Part of a small language model's weights.
Training: a variant of SOAP for these matrices, 2202 steps.
Each number is 128 + 24 x the weight over the matrix's rms, rounded and kept within 0 to 255. Layers, rows and columns count from 0.

# layer 3 MLP up, 256x128, rms 0.195, rows 83-100, columns 0-127
[[155 130 134 109 169 120 129 106 119 147 146 122 179 100 164 106 123 126  86  88 148 141 140 160 131 162 164 120  84 111 129 124 157  72  76 116 155 119 110 156 117  85 131 108 164 101 104 159 122 123 130 127  90 167 143 153 143 159 136 126 147 113 152 111 172 105 125 186 112 126 177 134 134 157 135 148 115 135 113 173 133 170 162 131 165 112  92 118 138 105 148 113 136 106 106  77  97 128  97 185 120 154 126 133 131 177  99 193 175 103 100 136 158 124 121 138 160  87 186 136 150 139 140 169 174 124  95  73]
 [155  75 150 161 143 128 126 122 128 122  99 126 134 119 135 140 140 124 144 150  92 130 141  99 103  91 150 123 110 114  73 146 121 140 138 130 145 134  84 135  99 176 138 133 130 101 134 145 174 153 142 127 137 128 140 102 113 148 113 156  87 128 139  74 149  83 120 138 123 142  92 107  84 152 143  98 106  97 111  74 123 151 149 145 129  88 137 110 146 128 118 123 103 132 133 149 179 126 145 169 143  84 151 134 137 142 153 142  93 106 124 150 129 104 151 106 107  97 159 133 126 122 123 101 112 130  99 118]
 [120 170 112  78 116 136 106 134 123 124 141 148 122 120 113 147 160 123 117 190 167 134 108 148  89 151 154 133  87 111 196  94 127 154 107 124 111 110 150 140  93 178 204 135 111 133 111 150 117 141 106 147 101 132 129 108 140 106  87 126  82 100 111 109 109 125 101 119  98 112 118 155 107 157 120 157 102 148  91 109 130 134 135 146 106 141  87 138 112 104 150 156 118 131 127 127 149  91 156 138 113 129 136 174 119 143 147 164 124 137 107 116 130  90 135 155 114 128 174 137 125 148 169  99 131 146 123 102]
 [156  99  97 144 150 119 170 142 132 138 171 107 131 114 115 130 142 182  71 163 154  56 159 144 152 125 142 109 157 131 123 122 116 156 129 114  88 149 131 152 141  90 126 116 135 111 137 145 108 163  96 132  99 113 170 116 108 144 112 137 173 138 128 146 127 126 104 165 120  93 107 155 146 132 135 111 135  93 161 141 167 122 125 158  88 150 114 117 119 107  99 130 129 156 118 166 130 164 118 122  90 103 113 114 123 137 134 168 122 143 122 103 106 125 139 101 137 138 126  96 145 140  97 160  90 103 109 125]
 [109 155 139 106 136 119 146 134 138 121 101 118 169 140 112 107 122 122 169 139 130 141 154 118 109 141 113 113 118 117 156 101 122 107 131 105 146 117 124 132 109 160 156 127 198 119 118 131 129 113 126  99 114 100 147  86 144 119 130 152  94 144 131 159 137 165 148 127 125 154  86 125 133 110 156 115 152 120 179 126 117 113 139 106 125 142 142  90 137  76 119 109 115 121 121 150 132 115 126 163 129 143 128 128 116 118 100 115 139 136 112 155 155 131 167 166  88 122  95 134 163 177  96 183 132 139 112  89]
 [114 129 101 142 128 109 120 114 163 176 124 117 174 127 143 169 128 101 102 127 123  99 111 146 149 178 143 166  99 135 145 169 115 130  79 137 135 176 151  87 129 112 136 115 114 133  97 139 149 127 144  92 151 110 122 117 100  99 128 122 129  88 139 111 139 113 120 120 142 143 136 150 131  80 145 170 114 151 126 179 108 126 138 135 157 154 109 123 182 155 118 126 144 144 151 138 167 120 113 133 128 148 132 107  91 111  78 137 132  99 141 108 129 127 143 130 101  95 163 160 119 155 130 124 123 135  83 133]
 [127 125 158  86 137 137 126 156 125 152 152  99 139 115 134  99 106 168  95 103 106 106 136  96 101 135 122  79 149 160 112  96 102 139 151  95 159 112 156 130 125 108 108 131 112 116 129  97 145  98 157  95 124 154  82 148 167 161 107 131  77 113 132 105 146 114 149 105  99 132 164  82 131 122 156 101 178 124 117 166 112 168 145 173  85  66 101 130 124 113 134 168 200 136 110 143 117 136 115 112 119 122 125 137 118 137 142 153 114 174 109  85 103 141 129 110 133 135 118 103 180 112 109 106 142 120 162 147]
 [160 123 145 125 137 115  74 153 160  83 124 158 146 151  93 129 125 147 120 144 177 130 178 129 120 154 146 150  98 167 128 126 101 145 153 157  84 137  88 146  58 125 116 139 160 156 145 164  90 134 137 127 130 118 108 103 132 150 100  87 123 133 119 156 151 122 154 125 124 164 130 127 141  95 127 153 114 132 153 133 137 171 113 102 156 118 115 142 156 120 137 104 130 121 112 110 104  84 123 133 118 135 119 108  80 163 153 130 150 114 123 154  90 155 124 109 172  82 107 128 145 162 129 102 128 129 160 100]
 [140 112  72 119 107 131 126 133 140 133 158 127 132 116 124 103  99 113 129 140 132 130  93 106 104 149  78  69 147 136 114 174 142 105 114 106 144 101 126 172 131 175 107 150 146 127 119  95 104 142 121 125 167 110  98 204 131 122  91  56 111 132 121 121 104 114 127 114  75  89 128 156 133 115 121  90 107 142 117  95 111 155 151 133 173 123 148  83 133 125 150 104 107 106  93 131 142 105 149 150 117 134 143 101 145 142 152 142 113 104 180 120 128 141 118 137 104 109 104 115 171 109 113 110 108 158 116 154]
 [128 148  98 141 147 132 176 148 179 118 123 132 132  98 143 140 100  85 145 142  98 107 126 108 162 102  93 168 110 126 113 153 162 187 116 161 118 141 126 164 106 113 133 132 131  62 101 111 121 119 140 119 158 135 136 132  98 139 103 104 189 152 147 162 128  37 150 151 111  99 122 123 150 140 126 152 177 123 115 129 132  97  76 115 179 103 141  83 170 133 104 128 126  78 129 157 127  92 157 117 109 119 151  98 151 108 128 125 117 130 144 181 122 134 139 118 136 138 131  99 127 118 122 131 120 143 162 157]
 [137 115 152  43 147 117 129 147 142 124 132 150 110 105 139  83 173  78 127 155 130 102 104 115 148 100 152 131 127 103  94 104 103 103 127  91 137 105 112 114 123 109 142 155 159  98 140 121 194  81 130 114 103 137 106 152 119 169 126 159 112  57 132  82 118 136  80 100 138 158 144 130 163 156 141 152 113 130 144  27 146 136  82 154 106 110  74 165 122 130 188 159 156 122  84 105 170 136 168 117 155 100 167 125 126 170 124 165 153 121 111  76 114 104  94 118 109 160 122 140 123 126 116 122 146 130  98 111]
 [135 188 136 144 172 120 141  91 117 132 131 130 134 102  98 156 130 125 139 163 122  99 166 101 110 139 122 161 127 146 141 143 160 152 116 150 103 136 171 132 118 107 111 152 141 148 132 146 167 107 122 134 104 142 155 126 101 123 132 139 124 147 130 130 113 133 126 111 101  68 127 155 111 113 114 135 152 162 125 167 137 140 147 124 108 108 127 120 156 106  92 113 132 140 185  87 140 118 145 156 152 130 136 156 128 113 155 124 108  84 166 129 136 126 145 162 126 144 118  98 132 116 171 103  73 109 133 128]
 [137  99 129 119 132 137 149 107 151 164 133 154 105 127 148 142 102 129 158 131  81 145 135 138  76 133 127 175 156 111 122 145 132 137 121 133 109 129 161 149 134  88 123 157 138 125 101 173 100 125 106 125 110 174 186 101 127 132 162 141 145 143 103 163 137  86 130  93 140  59 156 111 105 112 115 142 128 120 126 143 143  65 132 124 112 131 139 109 143 119 131 135  89 110 157 123 147 144 163 114 125  98 131 134 116 136 153 148 110 122 114 137 137 133 124 108 135 151  92 115 120 126  58 130 118  81 116 144]
 [127 127 165 142 150 124  81 107 171 128 114 101 200 142 147 151 135 102 164 137 115 120 122 143 112 166  98 136 108 155 127 111 134 121 139 137 157 123 148 111 133 135 113 104 161 141 118 145 119 154 126 100 144 143 143  75 128 140 133 140  99 117 105 121  91 177 131 127 114 133 133 116 160 139 138 145 142 138  95 116 138 139 124 112 109 168 151 130 155 154 135  97 137 119 109 130 120 158 125 142 135 115 164 116 118 115 123 141 121 102 130 103 108 119 134 186 123 143 101 134 139  77 123 124 108 130 118 153]
 [142 102 125  93 116 134 162 135 100 125 138 130 128 136  99  93 118 136 164 124 155 102 112 109  98 132 165  93 115 155  85 128 138 120 117 109 138 113 133 146 145 108 115 113 127 107 138 129 154 135 127 141 139  81  99 130 136  89 115 136 109 141 128  91 144 119 126 133 122 147  91 105 167 127 138 150 106 142  99 125 129 131 151 105 128 137 134  74 142 141 137 132 118 113 133 158 107 129 116 157 126 109 149 127 127 148  88  91 119 145 121 136 122 176 117 115  94  95 171 159 106 120 146 122 141 112 104  85]
 [157  66 144 135 132 159 124 143 110 155  98 107  98 136 145  84 133 140 130 193 108 130 136  86 112 119  97 133 131 138 168  73 181 113 107  79 107 146 114 104 164 148 132 103 139 157 163 129 123  96 108  74 118 149 139 105 108 126 132 123  98 112 145 167 105 114  88 127  75 128  99  99  93 131  92 112 119 142  83 113  92 109 133 155 136 148 156 136 123 149 120 137 110 147 116 130 134 160 144 124 102  79 165 107 120 119 154 146 142 107 103 115 156 117 119 118 104  94 116  96 159 114 118 109 124 125 167 172]
 [117 145 116 112 159 104 135 106 109 103  98 164 119 137 137 153 133 139 150 166 125 151 133 130 166 101 164 141 130  76 121 144 134 135  78 166 146 127 119 102 124 116 168 111 118  94 146 117 165 116 128 143 140 102 177 134 118 120 128 139 147 116 131 144  83  94 127 123 152 105  90 128  63 129 125 129 108 108 129 107 104 128  89 124 152 133 122 153 159 109 126 177 112 120  90 106 109  97 118 148  89 126 127 153  56 133 120 121 136 128 110 103 113 133 141  76 143 158  83 144 142 163 102 142 137  91 124 111]
 [147 165 211  91 124 102  98  98 117 137 154 107 152 148 123 122  85 131 135 122 126  90 124  61 148 121 127  63  92 132 176 115 109  83 139 184 158 150 111 139 144 115 201 150 113 157 135 110  89 127  53 155 135 115 152 126 183 128 116 124 153 115 124 107 135 155  67 128 126 101 162 134 125  84  98 128 182 163 102 158 184 176 124  88 113 140 106 150 135 104 132 165  98 111 139  97 127 126 134 153 110 173 145 159 128 120  99  95 126 109  93 139 114  86 156 154  91 165 115 139 169 126 133 161 168 119  89 104]]
# layer 3 MLP down (transposed), 256x128, rms 0.159, rows 83-100, columns 0-127
[[193 127 134  86 105 169 125  92 125 131 130 200 100 129 141 144 130 120 119 138 114 115 118  84 134 159  91 156 139 141 167 112  85 124 187 160 127 119 128 127 132 134 118 107 129 176 127 112 134 120 113 167 129 110 128 119 125  88  94  67  76 143 149 107 118 124  90  83 131 104 171  88 131 117 127 121 100 111 128 145 182 125  97 105 148 139 167 133 110 176 104  95 160 124 227 170 154  93 136 101 147 108 141 123 168  81 119 148 126 151 116 118  83 131 129 157 153 118 100 127 110 167 169 121 136 138 159 186]
 [139 134  95 128 119 142 103 167 160 147 130 115 119 128 124 130 132 132 129 124 135 126 164 125 132 144 116 120 162 141 172 130 117 172 155  95 133 179 148 148 184 144 101 141  82 144 141 116 112 162 108 154 201  93 143 139 102 159  92 108 146 132  72 148 135 142 157 138 109 128 121 156 119 177 171 119 102  90 135 130 144 121 155 156 149 150 131 157 124 168 108 130  96 112 124 138 170 151 113 142 132 130  98 125 113 116 114 124 162 116 154 147 160 138  93  80 103 116 138 158 144 168 136 167 118 143 155 118]
 [124 154 112 115  99 137 137 146 144 208 164 126  63  95 102 148 128 134 151 170 175 111 116 165 142 144 138 115 161 113 135 124 149 131 140 103 130 128 154 166 133 121 146 147 122  93 145 142 140  97  89 118 107 133  78 192 123 135 125 130 107  93 102 132 157 147 129 154 128  90 174  89 144 150 181 111 155 117 151  69 165 123 153 170 128 119  87 127 135 128 146  88 134 136 127 125  92 101 185 112 128 157 103 127  71 138 121  82 151 104 141 101 171 180 120 164 105 130 171 139 136 132 116 143 129 111 145 190]
 [143 123 122 110 129 115 115 120 129 146 127 151 140 143 155  91 157 119 130 150  93 119 142 148 112 124 142 143  57  85 112 149 164  93 163 132 138  94  74 113  91 115 149 144 117 137 139 130 138 102 159 132 112 118 113 143 136 127 135  60 124 121 129 132 140 133 136 153 172 111 139 138 138 131 117 135 104 174 133 111 138 169 108 164 176 133 106 112 124 151 115 127 183 124 132 120 132 172 157 148 177 110  98 115 126 134  98 137 158 140 157 141 135 121 119 150 113 150  94 139 108  91  77  78 129 103 118 121]
 [117  94 132 112  77 127 151 121 152 141 157 131 124 140 108 145 147 131 132 128 134 119 113 114  89 103 112 169 120 125 132 132 169 111 148 111 120 120 133 108 138 190 153 108 118 143 150 122 115 123 148 140 131 119 129 185 126 154 129 118  84 123  81 141 142 142 130 136 167 117 114  87 105 137 106 163 108 118 133 121 128 152 143 136 139 128 147 137 124 110 145 105 152 126 125 114 104  96 113 138 126  86  65 147 132 141 141 135 133 168 144 104 129 137 146 164  96 129 142 111 141 163 133 125 144 142 119 146]
 [126 129 165 136 155  89 142 107 115 143 100 124 118 139 118 117 120 139 136 116 112 153 137 109 113  94 134 193 114 153 130 126 118 119 163  95 144 125 106 149 149 133  97 152 133  83 165 117 120 149  88 127 131 100 138 115 129 157 153 153 112 138 133 111 122 109 167 129 107 107 130 123 102 126 143 100 119 125 112 121 133 157 148 132 119 110 116 107 143 144 122 117 104 138 142 136 132 157 147 117 144  85 162 131 158 169 162 123 149  83 139 139  67 126 159 179 117 125 123 140 133  99 136 124 114 119 138 153]
 [145 117 114  95 118 174 164 156 116  97  95 115 120 125 132 137 112 136  71 128 143  96  89 100 145  70  93 144 139 100 114 142 132 131 111 151 110 141 145 111 135 133 141 141 163  86 130 159 126 123 132  93 115 137  93 137 131 106 111 129 142 131 172 157 154 122 173 131 113 157 105  92 135 125 106  97 106 147 138 108 155 129 135 124 116 137 134 113 155 187 121 140 137 130 157 148 135 166 112  70 148 141  95 134 141 117 131  91 127 134 119 170 150 179 150 117 121 147 129 121 208 166 144 156 135 127 191 130]
 [145 130 132 130 129 118 117 107 130 130 122 157 120 113 172 117 136 137 166 122 131 158 107 142  98 142 135 123 106 158 104 158  94 126 158 131 119 196 141 182 116 133 119 157  98  73  99  80 130 134 167  82 130  94 122 187 137  79 105 142 133 101 131 149 141 126 101 114 132 148 146 131 143 122 132 137 124 120 126 139 136 138 143 140 114 150 135 109  70 132 165 126  82 139 143 116 123 102 163  80  69  86 120 130 147 140 144 126 123 103 106 108 140 101 174 114 155 126 118 110 146 133 189 146  89 163 170  95]
 [144 141 137 125 144 107 103 115 155 176 149 125 133 117 107 102 117 119 148 119 114 169 130 170 128  94 181 132 141 143 132 135 147 202 154 144  68 160  90  95 113  91 134 102 168  90 111 140 119 181 107 131  98 126 141 101 107 149 144 104 125 178  91 128 164 178 169 168 147 127  96 149 108 129 153 105 150  97 158 120 148 127 137 102  95 132 153 133  99 104 115  89  89 130 126 132 186 147 144  93 124 157 169 133 160 121 136 109  96 140 162 117 144 112 164 132 116 156 157 112 108 156 107 117 126 112 156 162]
 [133 174 141 121 139 160 102 148 124  85 110 163 124 130 145  90 165 153 114 115 136 131 115 129 136 133 141 116 139 174 135 126 115 148 120 153 129 149 132 151 109 131 100 123 122 123 130 122 116 138 147 142 138 136 125 136 109 110 141 135 153 124 141 138 156 122 101 135 155 143 103 127 149 123 122 132 115 161 158 133 169 112 145 150 139  97 115 131 118 107 160 150 172 131 116 137 118 130 114 143 119 121 149 129  93 132 119 136  99 129 111 150 154 122 133 115 118 172 190 128 130 116 111 148 168 114 111 147]
 [160 107 176 114 201 117 152 177 108 123 209 113 153 188 117 125 137 140 169 133 123 127  95  64 143 119 148 113 104  66 141 144 121 124 137  68  70 151  75 103 104 171  84  76  70 100 155 146 161 119 124 129 133 147 139 142 102 120 145 109 156 112  72 157 164 162 117 162 118 137 141 125 129 155 113 130  94  73 131 116 129 127 133 145 119 110  85 130 112 107 163 119 196 144 138 105 125 122 145 136 112 158  68 112 151 185 116 119 143 108 145 133 157 133 121 135 169 150 113 180  69 141  80 157  77  84 137 150]
 [126 140 140 123 154 176  83 129 105  99 110 152 123 104 117 140 146 119 140 121 131 127 141 126 193 134 149 102 106 139 117 148  93 115 124 141 136 142 140 147 118 109 122 120 159 150 115 110 108 122  97 117 134 140 123 122 107  57 142 104 152 126 156 124 159 123 113 107 152 139 127 141 161 125 138 144 123 163 137 117 129 134 117 131 160 122 125 143 101 136 122 106 163 130 114 142 146 134 134 141 124 118 154 128 138 140 141 116 113 160 122 127 137 148 109 108 126 123 159 116  80  90 158 113 117 130 118  95]
 [100 144 120 109 104  76  94 115  99 111 128 156  89 147 150 152 129 113 111 128 122 144 174 125  93 143 128 110 125 178 125 185  92 110 142 135 204 122 138 151 155 141 127 126 104 115 158 119 133 147 114  75 143 144 119 128 137 120 154 132 129 140 169 130 132 138 117 124 141 150 116 147 156  93 134 146 111 115 124 126 139 143  90 107 145 163 147 123 118  93 144 110 123 137  95 110 134 140 182 143 111 139 126 134 149  96 138 103 121 104 135 118 140  69 120  95 123 145 127 120 109 128 176 129 132 155 157  91]
 [134 108 138 134 117 152 106 104 118 119 117 111 163 105 126 121 141 151 144  93 103 134 108 183 144 147 159 128 115 116 138 107 123 138 122 128  75 142 140 105 114 125 126 129 161 176 175 158 122 134  89 131 107 133 119 111 110 113 123 103 133 156 123 142 111 140 172 151 103 150 118 150 112 114 171 136 119 153 130 150 134 144 133 117 123 105 106 173 139 129 123  65 123 121 155 128 141 123  78 114 142 133 128 126 136 114 147 136 114 157 125 126  98 136 130 105 133 125 130 137 106 107 128  77 109 150  99 146]
 [143 127 166 114 129 116 134 156 160 140 118 102 119 134 135 183 104 102 120 106  88 141 143 166 132 123 135 163 104 103 116 117 142 114 140 132 101 130 139 106 191 125 105 124 152  89 136 124 132 124 126 125 138 117  93  83 152 104  98 122 131 103 109 116  85 122 177 133 137  88 102 137 139 126 144 162 141 108 112 145 147 202 142 133  99 130 136 121 108 131  97  59  90 117 130 137 122 111 140 100 127 131 115 143 154 170 123 131 117 161 128 184 127 169 149 123 124 116 106 115 110 163 140 137  84 135 154 161]
 [109 127 133 128 130 147 109  96 186  92 156 117 175  87 112 149 117 116 131 123 114 131 117 146 155 141  94 187 133 147 104 122 142 163 100 155 107 110 180 116  77 127 164 137 133 124 145  81  80 168  95  82 111 118 155 134 146 155 154 118 172 125 107 132 181 153 173 123 161 135 127 164 118 156 135 128 116 139 124  96 132 122 159 104  94 145  77 146 158 123 118 126  95 150 139 144 135 103 130 158  69 176 173  85 136 113  84 155  99 158 141 100 144 122 145  66 133 156  98 138 116  88 129 151  94 149 154 126]
 [114 148 119 105 126  85 136 149 158 187 153 161 135 142 145 134 107 122 112 121 136 159 116 108 124 137  58 143 123 139 126 173  96 116 145 124 154  87 114 121 130 167 116 140  96  61  95 104 172 154 150 121 134  93 135  92 119 139 149 139 150 112 102 115 113 103  83 106 123 102 126  84 158 173  74 102 109  90 157 100 128 112  96 118 136 128 104 107 126  70 149 165 125 100 110 120 117  89 135 160 100 115 122 177 114 119 135 112 159 107 106  86 109 117 160 153 156 130 144 128 152 135 141 175 159 104  99 148]
 [138 116 178 148 134  86 135  98 105  88 171 144 105 138 127 108 108 166 144 126 173  96 111 152 147 125 173  82  83 169 147 158 146 148 179 132 173 119 133  70 106 166 137 126  79 135 208 139 107 118 129 157 131 153 105 149 135 123 119  92 193 153  94 121 153 131 109 170 131 131  67 118 161 139  99 169 169 123 116 134 143 126 137 100 144 153 104 143  99  94 154 151 178  92 129 137 152 151 131 139  84 114 118 143 128 104 104  83 116  81 148  69 166 141 124 123 104 119 139 115  97 109 128 103 164 119  75 148]]
# layer 3 MLP gate, 256x128, rms 0.186, rows 84-101, columns 0-127
[[174 161 111 110 111 148 139 150 118 126 121 113 136 107 112 129 124 143  80 107 128 174 159 142 122  96  58 105 150 141 114 127 153 123 115 181  82  85 172 149 133 120 161 133 132 183 161 115 168 132 105 134 154 135  99  88 117 134 135 120 102  98 123 140 153 120 131 131 152 139 122 180 126 132  97 138 136  85 145 122 110 162 115 134 108 102 151 125 141 168 149 125 141 157  96 114 126 179 148 148 154 100  99  91 126 131 111 139 129 106 140 103  96 139 104 126 114 108 170 133 130 171 129 117 138 161 120 122]
 [111 113 126  82 105 120 104 106 114 114 137 114 118 119 105 108 144 106  53 103  82 108 115 165 138 102 174 103 102 132  92  90  93  84  97 121 181 134 147 122 166 116 107 135  88 115 180 147 129 108  80 105 111 150 102 172 120 144 198 132 120 126 126 138 155 140 132 142 128 133  87 115 116 106 147 158  98 129 109 116 104 138 136 125 110  94 137 125 139 161 144 130 120 146 128 139  83  68 111 109 140  98 118 113 136 107 125 122 117 101  91 129 107 103 163  91 134 136 107 119  98 147 136 124 115 110 131 112]
 [143 104 121 106 165 133 149 123 157 142 142 111 156  97 118 154 154 145  67 121 105  89 137 154 112 167 134 126 154 120 144  64 102 145 106 149 115 163 107 150 120 121 114 126 131 122 116 147 115 165  63 115  68 152 130 141 106 109 117 156 138  99 140 147 123 116 136 146 150 112 151 121 134 137 121 146 132  96 147  78 152  62 149 159 122 147 150 103 127 148 151 105 109 115 123 133 142 142  96 139 103 120 146 129 140 155 121 142 152 132 154 143 106 154 177 140 142 136 150 159  93 134 100 156 111 102 113 161]
 [142 107 115 120 114 138  77 145 142 114 128 120 139 143 123 132 145 164  89 135 147 141  93 107 119 113 109 116 131 133 148 128 152 122 170 144  81 138 149 126 100 144 132  97  83 122  99 132 121 118 125 141 149 142 104 192 117 107 137 130 168  78 150 127 156  87 118 145 106 112 125 133  89 163 105 145 173 120 142 147 136 146 164 105 101 148 133 129 136 166 104 117 164 117 176 124 137 126 138 147 104 148  94 133 159 149 119 126 134 132 125 106  72 126 127 124 123 140 143 113 154  73 170  84 137 115 148 154]
 [112 136 145 115 126 157 118 132 144 122 162 144 175 111 128 116 121 110 179 103 146 145 138 162 128  93 146 119 132 142  82 138 109 161 155 129 109 107 127 134 117 173 133 157 130 137  96 137 135 104 123 149 141 138 150 112  95 148 126 134 114 134 124 179 124 133 132 128  99 138 114 114 180 113  94 150 145 148 116 190 153 107 134 110  92  82 140 112 109 140 108 185 135 137 144 139  99 132 112 127 147 110 113 120 146 138 119 123 108 120 154 148 125 113 107  92 148 137 133 103 112 157 211 121 118 129 142 139]
 [131 136 131 162 106  93 143 168 129 147 163  98 111 138 124 130 156 177 141 104 130 123 150 125 136 152  89  85 172 149 167 140 160 138 133 112 122 138 129 124 132 127 113  90 137 144 126 154  96  58 114 122 136 133 103  99 127 147 122 153 140 150 155 145 173 111 127 116 117 113  86 154 167 173 114 189 140 112 150 114  92 133 109 136 152 113 150 155 176 134 117  99 149 123 111 107 100 112 182 134 128 153 159 120 154  76 107  99 112 125 137 103 115 154 175 132 154 141 130 118 112 137 105 110 144 119  87 170]
 [134 143 106 120  95 155 148 137 147 125 109 108  97 131 102 135  86 134 132 107 102 134  64 128 147 139 105 114  96 127 107 177 136  74  99  90  99 130 118 137 124 148 166 137 129 152 134  89  82  99  97 119 103 101 141 142 143  63 124 143 140 158 109 135 130 105  91 116 159 152 129 106 129 121 143 150 119 110 110 124 139  86 122 125  88 176 106 101  96 137 139 124 125 157 113 155 153 110 128 157 102 136 168 189 175 128  86 140 151 105 146 174 127  94 175 139 118 162 127 127 136 159 151  77 162 130 131 141]
 [155 137 138 121 123  94  96  95  84 128 100 100 129 104 160 109 145 116 102 122 114 155 156 166 191 140 152 167 140 121 134 130 134 161 136 153 115 120 169 121 138 113 164 138 132 138 140 126 129  95 133 135 125 138 143 104 135 193 164 131 134 125  85 107 128 200 128  87 152 178 128 145 130 152  90 132 150 125 126 166 161  95  51  98 101 165 114 146  95  98 105 125 120 128  94  95 135 178 130 122 145 132 138 116 123 129  95 115 139 158 164 109 101  81  71 100 139 156 119 124 160 156 133 144 101  93 104  86]
 [138  61 111 135 128 134 134 141 119 107 145 126  92 147 124 123  83  88 151 134 126 171 133 161 125  76  88  89 133 147 133 102 152 153  75 177 132 117 102 161 120 123 125 127 119 124  91 156 109 118 150 126 123 152  82  84 102 143 138 125 108 136 109  82  78 132 129 159 149 165 115 151 152 114 105 163 154 135 144 183 125 132 141 154 107 103 164 110 130 134 114 144 126 127 145 140 149 140 112  86 119  85 113 102 128 110 150 118 104 111 150 150 101 134  85 115 166 160 133 161 129 109 175 131 111 155 116 112]
 [ 87 149  75 149 106 176 105  96 119 111 123 115 111 118 102 139 126 172 164 111 124 100 130 175 100 127 152 110 163 110 111  65 115 143 144 129 161 128 124 123 148 135 193 123 112 160 173 160 137 180 129 133 137 131 113 107 120 122 172  91  82 152 162  65 107 165 133  57 126 110  89 167 132 184 139 137  92 149 121 133 114 146 125 136 138 133 104 109 127 129 155 118 107 155 155 166 145 114 135  99 142  98 137 134 108 104 125  98 151 129 124 150 133  94 129 136 119 119 139 157 146  85 162 107 168 177  39  74]
 [128 164 130 120 148 139 107 124  94 100 111 156 108 114 135 144 128 144 157 104 136 133 151 117 101 156 116 140 142 144 108  94 117 136 116 147 113 118 160 130 135 100 115 111 123 131 154 160 182  76 117 133  79 129 169 120 117 119 154 135 112  92 139 133 126 124 104 141 128 128 103 121 109 126 118 157 144 175 111 170 125  86 111 180 100 140  98 118 127 154 104 106 130 116 168 111 151 153 169 150  99 131 145 145 143 142 139 108 114 127 127 118 146 105 131 127 142 142 134 110 129 146 160 117 101 133 160 110]
 [153 118 121 159 165  96 138 151 125 126 139  91 150 123 119 113 134 122  99  92 156 151 136 105 135 153 139 141 139 124 137 140 131 125 157 143  87 151  79 134 120  93 129 137 149 103 144 120 155 102  96 128 145 103 140 127  90 144 117  88 149  96 139 111 133 109 141 171 113 121 109  81 135 128 156  88  97 151 138 120 138 109  89  98 147 122 124 154  95 101 142 155 138 140 133 121 127  85 115 147 140 136 149 143 142 117  92 155 116 134 152 126 129 127 102 120 146 139 170 132 172 171 144 156  92 137 120 119]
 [ 90 149 113 139 130 178 159 134 106 106 108 102 151  99  96 108 155 128  82 156 137 152 119 131  95 102 159 153 114 114 135 147  83  99 160  81 123 102 138 122 153 163 140 145 127 150 111 120  95 141 108 149 134 140 119 135 121 120 152 137 114 108 141 134 152  82 151 117 122 180 137 124 116 138  94 108 117 105 101  77 146 166 132  99  96  93 145 117 113 153 156 128  95 146 133 158 103 127  87 144 125 113 141 201 125 103 111 179 113 155 100 134 119 130 134 156 134 130  80 130 121  88 155 141 125 156 108 127]
 [143 146  91 126 152 144  87 166 188 102 127 115  95 140 115 144  79 137 124 125 156 101 155 116 141 138 129 151 147 133 114 134 162 117 154 122 115 156 111 145 134 138 185 122 154 133 133 106 116 112 106 115 146 136 142 123 195 135 167 112 147 125  83 104 136 119 151 108 145 166 131 143 124 163  97 168 114 132 156 136 151 116 133 148 134 169 121  88 104 145 139 123 105 131 124 102 105 123 161 129 137 120 156 120 155 126 165 136 101 149 108 117 115 115 121 166 136 157  91 123 114 147 129 182 133 137 172  70]
 [119 166 148 151 106 115 109 146 103 131 148 155 131 157 181 136 129 173 139 136 141 101 150 104 144 127 126  89 113 183 140 160 199 127 111 161 134 127 140 128  92 117 139 125  48 150 131 118 129 111 100  64 112 128 163 139 142 162  97 145  98 108 106 122 124 129 112 139 106 163 107  81 120 136 109 139 153 139 148 121 108 139 160 100 154 115 132 107 151 119 147 119 113 100 117 150 118 139 168 123 179 118 130 120 150 112 152 105  94 103 165 137 108 144  96  83 131 134 128 115 116 117 144 150 154 117 180 161]
 [112 139 130 134 119 133 140 167 132 131 108  77 147 130 122 113 171 120 104 117 125  80 137 119  81 135 178 105 101 157 147 102 127 102 161 146 120 124 174 135 126 157 118 110 154 144 131 131 106 166 137  97 161 167 129 122 131 117 146  97 117 104 150  69 148 151 137 117  91 149 148 116 152 126 160 147 107 135 102 129 155 136 124 139 114 124 144 129 104 167 138 117 143 137 141 141 176 154 162 169 186 124 161 132 195  95 105 168 143 118 106 156 135 146 121 156 110  91 160 139 149 101 142 124 122 128 116 131]
 [110 129  79 182 105 157 152 185 151 127 111 120 125 105 121 161 136 120 138 141 110 128  99 134 104 109 132 119 135  76 100 140 103 131  95 130 137 114 146 149 140 108 120 108 152 114 102 133 135 137 163 144 151 151 105 133 156 129 185  95 125 114 127 121  77 108 121 135 127 140 104 112 147 170 141 130  70 136 151 101 133  87 103 126 138 124 148 129 118 146 120  84 137  86 125 136 151 131 114 121 170 120 110 180 162 133 129 196 128 137 117 143 105 128 139 174 162 147 181 108 116 169 126 143 147 202 124 173]
 [141 126  94 148 125  84 108  98 145  94  90 130 135 110 111  92 126 103  73 168 116 138 165 154 155 130 141 141 108 125 126 186  87 127 142  97 138  95  81 128 125 124 123 110 133 176 118 122 172 117  85 127 152 116 113 119 113 131 128 114 149 139  90 115 129 180 123 107  99 149 169 123 132 117 131 133  90 113 135 171 115 137 169 134 170 127 146 128  90 151 154 130 138 108 124 113 106 135 137 112 179 130 108 103 135 146 122  86 125 149  98 120 124 195 124 117 157 158 108 154 167 158 133 118 162 101 149 114]]